From a checkpoint of a small transformer trained on Wikipedia.
Size: 11 layers, width 448, MLP 1216 SwiGLU, 26.8M parameters.
Architecture: RMSNorm before each block, no biases in attention or MLP.
Training: a variant of Adam for these matrices, 8766 steps.
Each number is 128 + 32 x the weight over its row's rms, rounded and kept within 0 to 255. Layers, rows and columns count from 0. Numbers have three digits each. The size before them is the row's rms in percent of the matrix's.

# up: layer 5 MLP up, 1216x448, rms 0.0369, rows 530-569, columns 336-447
# down: layer 5 MLP down (transposed), 1216x448, rms 0.0369, rows 530-569, columns 336-447
# gate: layer 5 MLP gate, 1216x448, rms 0.0389, rows 531-570, columns 336-447
up530 103:087118105061129165076091096141202203154156154136083160123120109124160081128047078120163132109106115150117100170093137165101091121161163128087136163169198100189133060126121171134174139125161135153132103131137152125166140104128150116165185108141104160114102118160133147154107161105109074172109133102148144102174125117104098115122094103117
down530 101:122094142129124132171123122159200131133143150103108162101181128176038152074153150147144136139135149142130124134112183154176107104172056121169140129104144098073148127095057115135156143118134117070129085173114156141113116107072077161147109132095177151150170146107089139081099094123147118134134109121158129166128164124095121210116155123097
gate531 100:136059107152065088118105095072107104106098149158065115121135077133180154136115116136088105093134168115152097126174180116128169094145104147167084123131163137135135139131090142173159085125150145101069135135152147140084073163158137089144076063141087080101114167096169137119182075130087159174151119095128181135161126115186148184170160121129
up531 098:138123119074142143100170187115102118096136177172144142169166127110121086154107083132174151111157139150115117130109129222161122089128112150124214123153191101130126148160157188123122175133113101158132112079128103135159146160164128105153112086110103137123141168108149138135232122125156160191078108093115116047109178092132078106148076124136
down531 104:121094089152144123088067164180130137134063163159161139157102172150151130149162139160091094130117094075149158138137150111098099151157110161161156114140115162094123145069108152117158189121094101209092116137094148136069095061100122119132059078105137165153140127141117154092166167150093119067096119186164101118138140089110186185131149101128
gate532 098:140134146192167121173150100153142134109180131100078148134123172088133170115131113134167142092120102205151113112125147142104189042164118124151107172092104154141196129167110107187126157144111138180175122104114141128192132148122149142125106184080072110115156204144086081119124158172132097130086145115132193163200179174112122147148141081057
up532 100:156099061155104107081093071178156157164147157161138143130129157198091148170123086083137104105205132109148131085122118100110122108107148138171115138128145128155127119155139149117077089162137131079141190067135166150126140123134067184101161110140111142117129112118111104137130102123153114098137203119108119111136080114181096154146151139156
down532 101:145078085076085111185124142173145055166110132137143117117117100165188161146124136163121092127063125073107123147129073129156084103147133182205159147112102184120124120073180132125139084143218136186166126118145105170200148089115101139111101116038104189110126108118147067156157166099108087113132175152118163157156149077148154142098083153083
gate533 099:137117170132145138149152106039102114128144080121146103156160132194133138110155214139115110154132126149104177171123139136140151161158088115142062100146187101131186131166130120129121178119150089066136132114156197140139090194142193069136140147125124220067115121096126123105111155073087153111120176143133188106139134133172152123109178143147
up533 103:111155100116141118136080142152218162126139126118163109116121113060093149109138101113158127118070116160102108078189131116139127108132116116074157179142051177131105122120130125186143173085127118108099175116093113124155124106145065160091173082119130118199175142140154136124132179152202149152100121132192143121144142098123167151113091074164
down533 095:151133141078177095152141149109130120181054102153096120083160095155123116180197128158149124124049127114104144107170177043177134159125177084150087113169107150154152118092059118087143147115130117160076098122059062086112156110081119114151083124142111150175129126137083108105097113150112112135139163136089127138162143127096118173115172016133
gate534 100:161124106160099120157005175141171108165171133154190128216100090119141137109126107154170162097143101100133132139104113164108186056162105093204072110128133133140051135089164105174124112163085144123105137101115107134117102141109214137113148178133124114134120128143119119206086138120129096183139111094153126125155153089150153132139139114163
up534 095:118182104139178124144104136078167112137111058078124156128118112158090131116086188125127104142055179092090181158160177140127144136150170104101147087110192130101162086153123160161110112135104080125117055122125127124103141067173179071118132115091183132088120115113090134134124139196096135106109104139107157175062125185126151184149125159115
down534 098:115150129111183098107078106125187089101084168161089115093072182124013153155134109131127130119161124121094111131122193113082098113084115139173102181149122070162140087119099166071112164175132087180120119171150111098157118129123141084097153137095107138167152168134085166085129167170157073136130152109095204117088134116125093117159152172091
gate535 098:115146149141129138095118092112099094115083110129150116174082163128139096160170097127095128146138125110131068129121151095102111146139136107177117179149144117102128126143075153209184107218132160152132117098099112108110142186182196149176167154158112137075079084092082118067128158148123095149146175089151193103122113104062194175142097174085
up535 094:109064111144096079106120130188142135103117125170114133138114193138136108151164081134084156107145086100132064100138126112132116195128107118171188116127150133132185129080186176131129082175074133131161110092128129081112147108069184156100180150174148135126152081096106138160133138127141037109122157086218118075125108159118185127120139169074
down535 098:180106137106128119145121154123163143182140148107194126106168111139133094205119114150110121130158106182176112149116134114139180168057108109064130122095199143170122104106174118063152147167084096102082093035159087173120154105112092189149119067166214123087116100109159112145114173131080157176143134147100124106034055178135103105095128159132
gate536 105:120092168069194092048108160115104131126134101161130140165089110129138192129092106130188131112128138154114109145156117130129138137117190087073117156115179079096108122166133173123132095075118136151163159097181098127143097125164150152103116092085110126138140141072104044100112164139143110169116118206113137127120126114074076166129135115120
up536 105:074158180113106101130139101167124059144079155160150141156121107135095135144075196134118089170126224104095102137119135111156130160121109131108104121114059080129129164183122186127094123078153153171136145145124154163191153078103124138151075079173161096118137137135121126143198205180120116136081122099116160119104139158094132111115120160138
down536 107:097127140126109119156159155173123040081140129095105129155077116095131173148069168110157134126143176149090158132153102111162150154097172116095112123153101112125183130193136146124150145174193101132141114142079109147104090158104124147046097075111149116104138129112173140088124171177150122094156083150167169124151150146111203168177157113141
gate537 103:140182093139121194130126122098097165131133127126119062125091198136089111161110154098174136100104114141143186174110139118082161179129101126155117082185160134141147062095136084140156042124115152165093138105105115123212087121167108094067105142175118138135124088084095150102107116136136148138134168179161087138108145124145065094171133109120
up537 103:107149111192142090182112171127096138143138108162155136157129125169108136084113136167097151121121160125107188133118146112128124129089108175043089122161094068159116100096110134106096108073097093128094153111189090120111100099130095113146129157074157096162081105175146167086163140175119089184199127143082197145108074121115122021127153130127
down537 105:084136127141139120095134097100147146139063082134128131187162103129161091134121162151105107140136152124176164120098161093135153138109148143068110165170107094160162085128159094114122109103136168163049148114080102072154153126134092158147148161074173142156139158160105157120125162149115091148094118112127219162155151155167115108131142092129
gate538 100:094100112118110197159094186118151098172111137099120093185102196119088090112112100091145139075118068137163132101126122154168106124106136104115151139117147148131166171118121129146141130173128159054116133110097130150079117151109148098152137145115132129132076136118150172137126118151157088165102086145141080096117193161098124185156147058134
up538 097:157111133126126180159146128150072154153116118156156141120105161130099092103162087142064154136141067112100136104189053107150067141135169135136147085128141145164076161133108108116112132144122077122159139059111117153151156137082092110217057151063082105148186115152104154136119222075168082090091125175145082091140134094118129155123140100084
down538 099:105122145182100131143142134085080162149143135113160093140172109140159071122152199124103167100123138141090098134133138133146103098125114112047079158102127134120109119149160180156104166118077139111156142088076136171181126115152096117071108092126120163146132154147115089172055154134103134146043140107107114125082158105137169164143117134144
gate539 099:125090076112106169121091064106123119113104177129157085113136126208168133090186167154170125152104164138110112153111181115109171132152065099129140159090120081132148139081113111158214114186103097080100106097095146113131189121060143093130149116129132111078081131154091086171082116146087131114048105136105137130132094122120162149146135109129
up539 100:190133105101161130118125094117177072142119147085081082109118145148149142137132159142162106106118129126101157178105147065111105119090128102128082152090124139172235137110136108131156156128138089091128087119099128107148202171096133125153080158092152093095100123129121121120061115208132123156115129148119206108128103153110205111164157132127
down539 090:161099100109093128137139179152105180155120120102119119102095155095163109145106079098105138129159164145141138172134125063136129131147156107139166187162154110137119158172194087121144092186148140113100133164170165121126152129131129144135132163139114092143173167124144154056126120098142147177104106126127105121140108156122152131149119100144
gate540 104:082118153107144172116161146139174171141124069123135064161140166204142153143128081164125146146068183132071122125105099126149127088167107127125100139116109148110173098083096145207179116130118075095102077124122128107137149081187197157142117141119126129095142144134115113120107091118169121149142119173123122177098097127093123127154164104183
up540 098:079174062105048104144132105081107123138118080131098074084120128127147159113098162129126158123097117119097145144118097114108148101109107123137105164109127081135178117096138142173156104077114128170115123175135140130147132114116105098067128111058202130124108101133104122104059160174110108181118076133141116177113089095128144159162167149162
down540 102:103110112067140127097132149139113171105112133115108109097151111142154125118165087205128100111115120138109132175184136136111118086106120068107155107127107179067168136159173125122109111129052116114129150215243169125145208125164156108188149153167127180127142163132094130156091106133120094140182171150142098098119107107095178152109027137129
gate541 109:127129176082128135117085158121141117134082103126131138163128138138131063157186156060188125116155166139174103115106130174110119127139133145107149119100145061094162128157111164079159169133063160178117130061160084087112111137171110143161137153092123109125130135132083193130115134163135150130141127096093123103108101129138155136133116181121
up541 110:073138151143103235136137154155149146055123095092100077121140091035174162189103153119082047162094096193138081164123125104124159188141175086130165154144165062126079124170151151151103170105150114149109101123156133139063169165126095142131163125120110097137160082136164129074125176050145131082101213134145163127155160115134180098103107094181
down541 106:103109121147136121154153121177148096141145098110159068169163131093141128077118098139060118136137106166145133112143092109140136154183127180125153136094132084099137163127140117123139125085141130159200159161159088166120100154087142150177157188129111119133100109110139100146123102163133169115167115082131104093135095154071160086142116159123
gate542 103:136082115141132125114082192096118095099115150197102086158144144106125118151199115119077153111069093123142145147136113127158159076122056082153145130092160109116091100128161130137157113176104126125135114107102122143177161183112146132134153167130122149135118138113148119149133095097123142159170069090178166075159187073183092156098123146119
up542 101:120164092106137124112181149168091098106167149130140111113134151112128125114182140175122115123119148101119104061099139124109132154093144102219147106120138161167051121132156114112105124124131166139188084101119162155123186178097141122067118159150160109164101137147163106148145080137104126156084177131084137130071106132095119146150135099140
down542 107:149118128185166116062161134153149112205168136165111152154152181094136103149183126121087056132116145156150181142120142126128140100147165134189161190141117098136082056109079124109182122154146131119120184182171158159195101098149174154170165111112111103143136175092117162111142139116161102128138111068148115104095057181124191105115192146110
gate543 107:086131127099134125114128107166140133163164132097122140077121149145162132127033103161157122139139121159053148092110159143187149150087124094232120238103102101152082149139109119155186130130113133078131155105129163209120098152142065110113082116173161135062163079088142089046126115111121167102158112139109180139085153112125131130096129095134
up543 099:135150108137146112189120114140100122098083092099120089150137123138133125110099095102087121102110091100146096133182120165182158098120137179091115148204095093146125129152122101129098142111159143121191161151095140142180145142104125081205192108077074109145092093149095134092126155104091156168089099124065159185125101115136144182170097105183
down543 096:131110110155097112064142137081156130178121138157103131087149138133143117110124178137157188106120133094077144078155173111116112120185159078079105108100120147134074123137134109128155066108111076053166117131119128145149128174131130166152047170142165180092119123107127157146101121103103111131148075133158159061178168126162098146174072122095
gate544 101:096118137105105166102075196138119129102105138135085091079176125171117092079084126081164146153151175172111108184078104120146097092127098213133114157133109042148117111154178102114138114167120183145085117119096201141131132125129155122147155121120174169146140104129107116166133077173138117128078118130157063129140148133051109144149095094194
up544 104:080072139141073197118104173205078141081136082105127109124178187141080101067142100127086119122171166113143212127087122155129093113126105123127119104188115122142145172134128076134135102138057104156114155114109088143110132153142149122159152129129172113103110154162133111119065117144182147173183136135095104109116114104102119158129081120138
down544 104:096103124126167126153152096101114136102184085125155151158184149122117126086129140104104154167104207070093165124148043164089130106136115151130153085085069158163122149152115159110078085117118121150113163152164126079107147171156153141127131209056141177126166133074174124154086104101133152094101138101144185146172165114154148088104072165138
gate545 097:137098148099130096119173074170085092107085139100184126075108160145129131110063182118128127091162126155134115087066106158184056093148083061102120159110141198082147095121146115160103132131116135153133155131141142083147084085116132124172154101126141121106162146085199168114108102119167122126102171146109168095089198153121136129136132144127
up545 102:159144168150113172136118096101099124105178127136093106087188113104124132159135135127074123099158149143136123124112102157149086081118125122153139111122133199133138160104139107158121100132135162139190164074100129118177156114134151102125136161165124167193113107125123157147151153121115119147137161088150161064145124162116108172113159160120
down545 102:170150159183112097159115111108153142101127212163123124131221177150164134212146119118069132071160133110135089118153129152170149118076130133128108135130178177128114165138154123159152129116109107109169132103120152125186201139101100097075061101115168131121134112057128138165132122136136201063143128087112124144123140154139146124164149106115
gate546 097:113142089117097112118105115107126139036167062127106134186125132085111173166153124134083151150139148178149184127135056070110155157103173131140087125167151116117146134108100129176112140095111099116114125139120142055148147117193161139161174110123116179085105094143129117104114122139129089142156095201136157106150108146116125132144144122090
up546 099:151101156106201136146125170147165104173030168153093158138146097101095077151038089134112114129135130118097105121115127143113168135070193136089148147138092133125098094179138131066127132062134146131096194131171145103144140153119176100129118163121152135169078177171149143163135136199118123126176206134073140141177163148119110105095151080139
down546 098:052131165114086111142180063144089082108115127115136153080080142147178121135073135114098098134158086128125107132120138119094120105145116117150161147132132149138066146068075139161156116125119189128113106088096091101134133136037134119131129103131075123145110163119098168154184202077134151136135067161157141116113133171164161097131154135137
gate547 095:107107119133072078141120167189122093143144105178127163129142153157103070136139157052142076136217139128098186077191124111132136074184067062171077109115151177108139139146120170169136123126050071105102101149105118130127129095084163113093124148161141109158100117144149105136115109086061159146157118113149143102111163134116132166171130134128
up547 099:140117154143138140114133075125132158124085130107112030098115110132187209124126076216090163184095129120088147151118087157085143128120183177140133136162072113148117086143170067085072087132140151123155154110189122067139128139187131160087100122121125188114151128152084141122159085091146103164114139134125153152166118077186076080143096144116
down547 091:171160162150096150119137111155136142136156134134130191078124100126188113145120136069175165161152141115089129130149109117110092163125121109131104181161130178085170114114060084167106169108119151155161145152121108118063080113134127181144099110104119157094154150091182124104125082132107110129144104130076107091065114094144146177156075087104
gate548 103:059125117074157131095147125144124174133105108126113118118155146146143153100124152101103174125178120140132071117100045122100151111126160200079137112145125084060123141109095152137156146076105181139174153117133121109136118112177104196130111111182120136139090128139122137131138122129134086181148102183051147145067107076191122113122105096165
up548 102:132154147165098158181084095118058126099154104086110163122138122166205121097126116152112116117081109169127129087144162126145153109089147200164173122111134157067130151100112151168071138164106128129108115202216164146086107084156120161106159193163104095095152161135070127111084144160112143161101131102114221168139137114191127153120115095129
down548 103:156163152147127115162151102111110118138142099116155107142132129134162111118139122179156140171193154108082115082110105111133090116135016127152136141093138086126112077124165107121170133142125074119118127155115126129144144091132078128101171202099114149099125082122146171073138120121101095126138090128139144127133123135166154153153147123098
gate549 108:131163101119128134102128110153061111088186073111091132104151120133166161073134151055185098080148175179097090184132162147112083145077099121125133148104195104125093110104111131162134157107086146109102108138125141195186102112081110116115144151130096176106095177103074103091175151138138139156123168136109127102145187112133160155151110007143
up549 108:163153162106146150115125136125050146128113141140097157107133184096112140123109130123151097106165147155098144146138182137141134147090130120153131139135092123168096198145120074072155157095141107067115135141126124180132118143057110149131098129129135085183153113135143179152128183157150121149127064162146095060111162090116144094173137121107
down549 097:150142120136124107153131141148139100123111091103096120123048163225076130203113157146141126064138101110092111088100125103146145112116175100139122145185121134170119181137115143079139127155131103118110124160125119118123097143115124085150090113133100152135164111145167174118075145120096114144113132176112088071113156125093146057126158143099
gate550 101:108110065076106110118114131104082131126073088128107111104142070129136096128111136101055053124150131178190133185146100092140136125138145140125134097092141143178123096083106140121094138130150118064119116164221097136119121161177105149092207128124079106167181074111159150119072131133180100138136140141044175146151097126129122122140163083094
up550 100:137072137164147175161058100128114033129124120119142083112135150128165180103132144102128119111114122153126155122106108171212116084151112120163151139085129128073135123133108081156068117137149132133175120165109071110119168131162104139133132107128076145170159169117162142131148085122156179138116122145058180149122123171158136151104127115146
down550 105:091141140117103128124110109171141145088131120066113145117123121117145190089090128126177107198196184159092159135128173103135123109115074115134104132097123158112085140125219132147138087148141128133098139084107129156111147130158135130149164206163096157112180117136150171117150118167148158144109183115141160125108124123091085083075137205132
gate551 096:132150136186106141130145118140090173166183100162118128086089120122150127099084133150135135174081144130130140105127191131086119153165146193115155165110115092148105153156131155127164120130113128104124136151181127093151090129136100161086112091139073251153153146141109146140097114139177131092100149126164137113097163074123092154101140111136
up551 097:096117133115126193180089146105171179142098110149115138124147061119132182067164119095137135067114168154125145171156157073134137199081147186107108121128119145111105149105089131147124064104157167152158122145138196115112143141123130160082105183116168151156111146110075150134150114112214143102160160154146130203129113157110111169115103126110
down551 098:087106163131159122111117123169105168110057185170120177086143182155152208180106190125130132086126091101181107144155082159139124109071082122122131078103146136131137102110080164112127105149062116082111124141145139138117140084090119149138165116145128075110149160041125082094089132129118146153166072079130081092148066129129119136157192115143
gate552 099:106150107146141055093079121121132238103105087122129144113160119103092182130135132129129113157096168147168157104140128161127145130072104120129135151089133173129106100144106170109121123138121124104119117095121150092133163159128110111113106142161166163098146132081090080132085093123120191102168109120182123191179141073137157193147105126118
up552 098:171161155127130121115136154132221134105162175145131124159095156108134163113097088098153087150202121149103173177066149050119155032161131155186124114121129076195126163124136126102129126129136087105101146083153143151122100036177074158135109128107128153140108126130149134066128133112175084122104106104128180101109137092195088099151150157143
down552 100:159168121115123093134122160124123146072121139106117075131133144160170156111108085080113139115064110134140157123144102138134116189094126093123131129136170112113128119076106184118171122103082112136144182132085122164141100104072072154119089071057100054117117058136105153166149130172095113151168130068063121112174115136080177110126162172096
gate553 101:152139116048126071133113123170145121108140134138117151114163228130116137148145142176168176125134137129132127095125138133151156190160122106155086084100076107110135127097106164162079079122156150150104170032102106127125092168138125081122120160159175168110093139111126145124032146113117145147140162126123095183090049156185101124144115130166
up553 101:197154142142064127147168119074132182144168175135103155114137092071147116078114089188164175125063103196111142101129165146144166175112201173145133153097086100168159144116123146179062105129106092171146117144159145135146138176101096071121145117113113068126122128128092137137161172190123098144076145091121114115098102187109163122160173151138
down553 106:166113064135140168069090183111115152206073183164140068131125124173111115140058113151062117125096114166094141112160089119071155060189146134170137139137135116118062118065087143143134195095124060153170145158206159140170113093113151124132163200102142091130077151165145096091170146139152112072112115125115109110095150159152119138153103117147
gate554 099:041102111173107151108102158131128090127095110162112051143083124163177169102149148134122077126136183136169084120120086110094178038164101173099141117145143140098093140104140102149182134133124110103140149091163141174125100149139122119139074055145160131144124109100084138058085165087116133134128154146138161124155140112093117136140190069140
up554 095:083135121156130162156103129147151099138135111116153056156088117213135149113114143137087136109129219128151128158097080154119112122094125128128165123097137160082116114041148096120163122058079117073110140151167185204132139129156087123141112100154186122145114080074138115072106155086191110087128134148157147121179144127064121184185160115096
down554 090:132135174128096194134121223104083124112117093100142123103094114170171084110128146146111135130121145158157140149142044148125113117109122155150189113143129209083102106082246104070176113091158114132094165141163100186143140136104107133132074070135130150104126085113101152074165135098195122108177133124097147140166130163078113123166148095089
gate555 098:116110115095117127165092147123103120146146128115112143114166054113143081117110142111115125097169151175131079119192114052151157086115140126060087105122067089108066164128112086132119120134135174157173099157125075074177117132153148145120137101124087161159088145075083079140125110158102124182144128169173103129185068131087138109154115089079
up555 099:151085130130126130154121128112119094123141112133110115146131100119135091179118120116117109106185117120156079157171066031127131077129198095122130116136060027101070170147118117086164114082173182143142140099105073063189113142157144156185086108120054181091072140129175098198156057162136114133182102133196074096142100071127150131082106135108
down555 097:125098084069139146161150172117152119112170059164120088141138137152140078174119147153172119089142105114107129083201156086147107135087183090119112130153085095091144132119184170177218108178137148157129133060153139102149170168116147116202112047124061145100066137118164168131115150142092144070128160111166134100147099147082119138102118182128
gate556 098:086127158088045181111126127128170135089105135152139134113144141049112114122134119143155123153130054087156166151196092155190112157101141151095145150116127093110130137112098153123137134153154145070136090125052081102087046140164121108110143127068064156094159194119105117105108141066128096145135114143160078137094189112106157152146128138093
up556 096:152084134129118089180162122159116148153130127163092086086144170132138123129166192162145154179145167119153179086091152087140098070086094106134140076136120151162112125108226098113152133120125176187165172114072145124183096127088167123177092128118168132134096079125099116110163155131167134128141153154096113057145124105116136183113143199142
down556 101:138169192124093087071146166143137155103081115083147138134095124100136144149139182117112137098134145110090090156090135122156125171139183196065151170114149113137131079132125213134122083135124105109118133149122139118092114122123144159194042087125123102105129094114105175143157129159027154106130121066161146131061124087102195062139133117123
gate557 102:103008144104170101100121165075125159118149144153052165128157164096094074137149181140079099141193127163167070093161105131067113101123125137148083126131105127103178167122124140065121134110114162148139133105046128124108119105133081167146115178131082129122163149163145156142151106159129130111113162181113176087109121161124067153096113114103
up557 104:073171134147233056120091146086160156161076174104106110084207126144132137180126120166095079130133114161123120066111089123062093135109159132128120152147104147112177106110085155158185138166221097131085131140075089096100159121162110082114132115143162096098143143112124098115096155149109151143117087132113089125117137131104133128094195157113
down557 102:121104124122144101138132106068107100148167182105131164133119123093067196155066106061149115152118119142125111105147109175077114142152143143142164139169119142088075142132194134176164147135146147095108128172163067087123147138116161120147136178162086092101114092123103131100224157106096097102116092130137126158160078114192159149161105172170
gate558 099:119093140140131114102112078110145095113127132188124038125136159137111037111088172182142083160147100160096122141140144080124154122198147133112116140095127141126122154178131138124151122130121143168121136095052133066072091063160118096124096084131066124110138122131113116159159154087137100154124140114152120190168152084148150152127125154080
up558 094:128097071123125134131154154146097152090144139132143113135095094153168144117155109161150124125122140156113087123162083124062127155131137096157115099079106142153069112141126116158134195143117112208094122116106090174115127111114133113077122153139123146138126094134098173098151152171114063114077167179153105099138109153069094116110104166123
down558 102:189172090119126099125098134130129092142134130105104086117177135125141077132126108111164138162172094108147081181234167128135111136147129115168152190158097040145063134136123116098144092125091145143119109116128126091125100106117131080128119097168084135149140110190074153144120194116167133150140106149143096157078091156135090184136133135111
gate559 104:135112125061153127085133129146022093156088152124088106162163177171106100144123082121160088110123091179140141127099163075126141112129078069121081068094125136186136094070082161151145071118157136140095184101158130160109152113090117123121193098160125137132068087132122120093068108143068165149124150135111129165136123127172160118168170139095
up559 105:139140110093167118108166109145146134106168125089134178098121123148148131083123022077158081116084134183108121156135106164134131152100130113150118126080120149169135064092152105128061154141140130129131121121146151071111110170135115120088153118146135097053123176111101118117111152062087130131116133114192091151133126120184113082122132153109
down559 103:115223143133127114087155116114112154173174081196113112145126167143101092151055121156152152133170181147163077177142161150113052142118162119132145144135146123102126132068099190110121140094146100130114180120197179132095153074162097151099160085140096118125185136121056150113118162186136104116123142150152178120157136101134165121072166118114
gate560 104:134099103154083132111108156146147113107158121115144028081133118061186101130150176177129105089167165144110077194217129116102131160137077133178163171113129145106185143171073145162143120155112144124085145067113134128136185185134176097112125131079124190096120093135090089135160084141142139153114086103146144171146157133060122177161128095084
up560 107:179181113140130150128077135151173091119162151085138189106104126085104146099091168132147176159082081175110119102115186149154150114057124109172128108136149108137087142126169134131166124110142030090147105125115100178191081133138057118145107114102115111107124135173205188198125083080095036092066172142121140093097141130133122150087122121137
down560 102:168214088187139151104157174167132104085121177188121095156132193151142141142157132164146146132092081109100130133166166159184104066094147160119157176116130091159172158115106149125094097120117102170161143098103141153166111080163102118153167141148115123205166141115172144151092101137174111137110118128115104115122134130083173166101173137137
gate561 101:124174095114091140152120092060106142143154104098146154090080118099117056123129162093194151140112100169130120192135110073116151170122130157112085127104156129067128122157108124141192117119104112190122079125170103126120096164144176204144149176138125145192167133130065126118162135153109186168112167110197132143169113125083129180148070104109
up561 103:174112191159110116135118155121147153118095108148139123145194147143136153142108112167134135131166197107140128179120127162154103048122106093135135097155129134169122136122122115162115141228117143117133162129053136096165132120130142075147114126137144159094111204160146130127122112088154094123187097150046123154100118123174093073107114123160
down561 088:134126071112136132140108139072146139105165144151141141119132085074159094102137169098120143121109142126128087148105144061104146199155141187084093150102107123043149115119024128148087117155094111164104097115149112118071158169189103169177139118139177107173123143156156145124115149069086156108131188163160048132102086090082100192103111094086
gate562 097:144079060147176109081159133130112102142194107155154145142163088111086112131147139133153048180157149210138138134085083109135078091092171138117137105116091186152204144159127132101135171107106150153149072105136164137146114142144130086097116154138114102174117139082087085100175096152152126158112204193102172148128128173124110134132160166076
up562 100:094108104101153093149119085152087138112083142135139146126073169154186149148148143180106161148084098055099112135194153133120161072188113162126153058083087123121089044132143096132136167081146156124064202140067093159216130104130085165168093125141129061090180036134107155175102152164123160111120080135103131110115150119089127132123160067105
down562 090:126133111135159193129185118169089125142136112113115139146162121114097134083167155062144078155145146181075117185075127109096073168112160151126151088169126175129158155163017135115142091120145148145121107156107132191079099120121131156106128138097085173147130128072148141110086129136160135154112204174126144154121142150179132146124147144107
gate563 102:164140158174140107138110142062115137121099157118110101085120090126151154141097173078154141152167168143143102151159171118057129122187151096130119136090133131110174160153139139169156059179151180167101091086066121146143145110134154107099122124181164172173094193108133104135150118191123192113115119167019155116109114099106135190167095123167
up563 104:145141148097145127177185121131174130119114157072157158118113175107155151106101128150166098118117092148121089085080155171133179107133127114101142145081130101116110126159122099128124086149211141117122135100136112135117086117110084111112124142126125120157130133151136144108102117184094088122128156115135137137085105148136096135158125127169
down563 107:149168114141108089143131131185145086149111101174151145134150137101128131095088162150071147122120163153119118121140181107138136129177101164136160166081125131154134122176093190148133072113069095143122118109138126177129160148184114125166044168086111147128137106160129072119060082164150131172120090105159077101152118053129132152092109127118
gate564 107:093124127168141106142060127119160138031120155149128055102129155125121123134098117154175136111128100156151111105113129141140121141110077117062158158130124081156100074113112113106187188178084125095188049081149183137151082153133122084125120076156159073124052118125096101138205148051156137125116204155095143136126100105129065061138094172137
up564 107:108105070134144078117128146132161118125119187152119109063076118076154129078178107152102133089113112164152127115115137162098111067109078145123192148095145163205111095060113138051141174143142143107171093106113135159118113107148153088099121115176103127082162191085112100159170121098140110141088150090076105086103032110130114119184056163153
down564 101:103122097077098139133100085126108174151135176135113123068099141101096105110109139142133121110087078136162118118116124129090097150097164149147164108144062126107155121129154154063129163069029108141133077098129073181105128151160111069107136122096037118193128158128111152144148120147051101133169111162121077159113078115132168150166060209092
gate565 094:091112084096143107079105115114132128121111142106139119080122145073123095124112141092121085183130103192155134106121154052132107115066121127134123202134144159155176135126118131144138099119170178112112137101098179118106086193156135181140120128187099066167095123145107136141109112178135148108141173140111149085147108144123115151172143103084
up565 097:098073168118124135118192131088190148123104151088111135088076126143121095155128133147128144094125120123132115104122129140083105118169101104101150102148120144120101188121108127084114122128137159147089127140125098156127109077100102144091042164120138088138125120169161083105174126075148141065132120064144132114124124100115139191124111130101
down565 099:100128155181107052090122119143136108183120125115184156164106186130144056070171130102077065156092162083085138174215141131097077053109090111152146167088133143145109140122159131106147101136100095106103070102098068150175135087156108089142127187155137156119135155123068131125082150153145128144133127162109148144086129141142059127135134114095
gate566 099:159135098097120163090125192086102141087111091161166129137161198183141125137094092109181166095128156100169089158112107199118084137127106134133176107161132166133127099055143126150158148116175184113152153143191164140171102159112048138172133119157125065156124045095094194073169116118212139136178107138098098117141089167074087079128140131135
up566 095:145151069174126122104134164106105182108173117165135140129158099157122155124105128114150083161141119092124053113148138165143128137111072113079188123093142076097164072110128209099128106122101127118156169108170135153166124081093116140126143068154134107142095146156162165098125201122138158143077169141147195175122111115099162132088054132147
down566 098:131147137105099168116138144102141168164141135200103075109202124125151221134113150035148094136161136145151094177116102146140111123124184147090132142170107127130130091087173107147144123088104171118123113087107133125114200169084137160175108133132101118086207108150129153103127098147121108161208105070135129096140055114088103161060119153089
gate567 105:104116108124143065115139187132153112144109079116113128134125159154150119111125104056114143098148211146149149104103122116125036108136111115220130082149107111160134112146134105130057128090110147144118128132144173151113169171109128140146147112080133120048100110129079163120142134117119139123138196131141111098169182194065160140132169109127
up567 099:164186141151084100132113144162151182096166197109141162129136172159135084161036122127097125080182096148094175109165085206111128195110116133104108203066205119123124139163149180122140139150120108069053071112150155154142139200145140112120146098161141144101103152139112111141088096139151148078165124049115150152114080128111111113218162160141
down567 102:104095092101141174085108092144134111147081158168114091164151120124086084146119070142142102185144108175092136137108098179136139132128130168092106197178122156104147225103101119147196125099113113127174073125101136159149092157111157101073127125122111131158107129119203114177144172143164127123086153142104121134066099116112115100108132101137
gate568 090:108108098142104070100170131121176167101133067176134139209099075117133169095117125116131093139139176150137129121115124131088122063086114206146072152110151093133104106097095154084180161104076042156080115145179095098144135159129157119160104212119099163137158076126101114115083123126105145100100080085105091121165111146106042157115133086127
up568 099:124131116148180187085086152108070107113109152117145177190108113211133150113152089166128145139074125155080168138140119107193093153133135064102127094107173123135151136141134127148152044204105130131094103121075108142076162056128116089116130095112089143105107108064116171130049139126140103163180098158141174122118131130103134047123105143109
down568 101:107090067088116193158118135180110123127033128153155143135175126132132168114200187153139169132110075159121125156224112126147170111112113103127110102087143131159102118172100129106095160122126137092134142177093121114122087088124132138147126144153061110144086136184118073161085066114166176078091145120151117149151117062089098128115110111097
gate569 104:146102161130124173104121157101129139149130167151093132168174084122139175056085181098096162128092153128139189134162156113139207158110101135076108148167082131190126129139110115166100153086083089099146133119195071059134134171155162116134106142149115095139103107094152096124055141215099178169116085158113149129154124115058109150147154072134
up569 102:086170146202180119118152143136072156184134135106129099079160139114113112177176085082135201105184078097132113076123099151093103148165163161097170076159126122095163112097143115100104147123179118126110135146110061139102163111111123129138144100140134100156119131139114124159061156125112093223081120136103105136136123153114193101167185156191
down569 100:104101099185099167194121208143144163116112174116092078138146118146049104093124125079109131089120107225101127153178124135081121101148143104155111063114136100152171142184089114154159070126123102170139163093119098145114124162149150145076126107137148197148133074179169155099132136128096110095093160135185118137071137130112087066107101100121
gate570 098:118081176080151084074128063121130174120136136139136146126114154136120114111146178120122167113142071116115130138115119061093188094097096117127167118141143092144164076087172139167173154116111101163186177130080094111176127160104177144150090129053089115151139132116131111106125129127090144110107091090127057198142119130123106124116146084109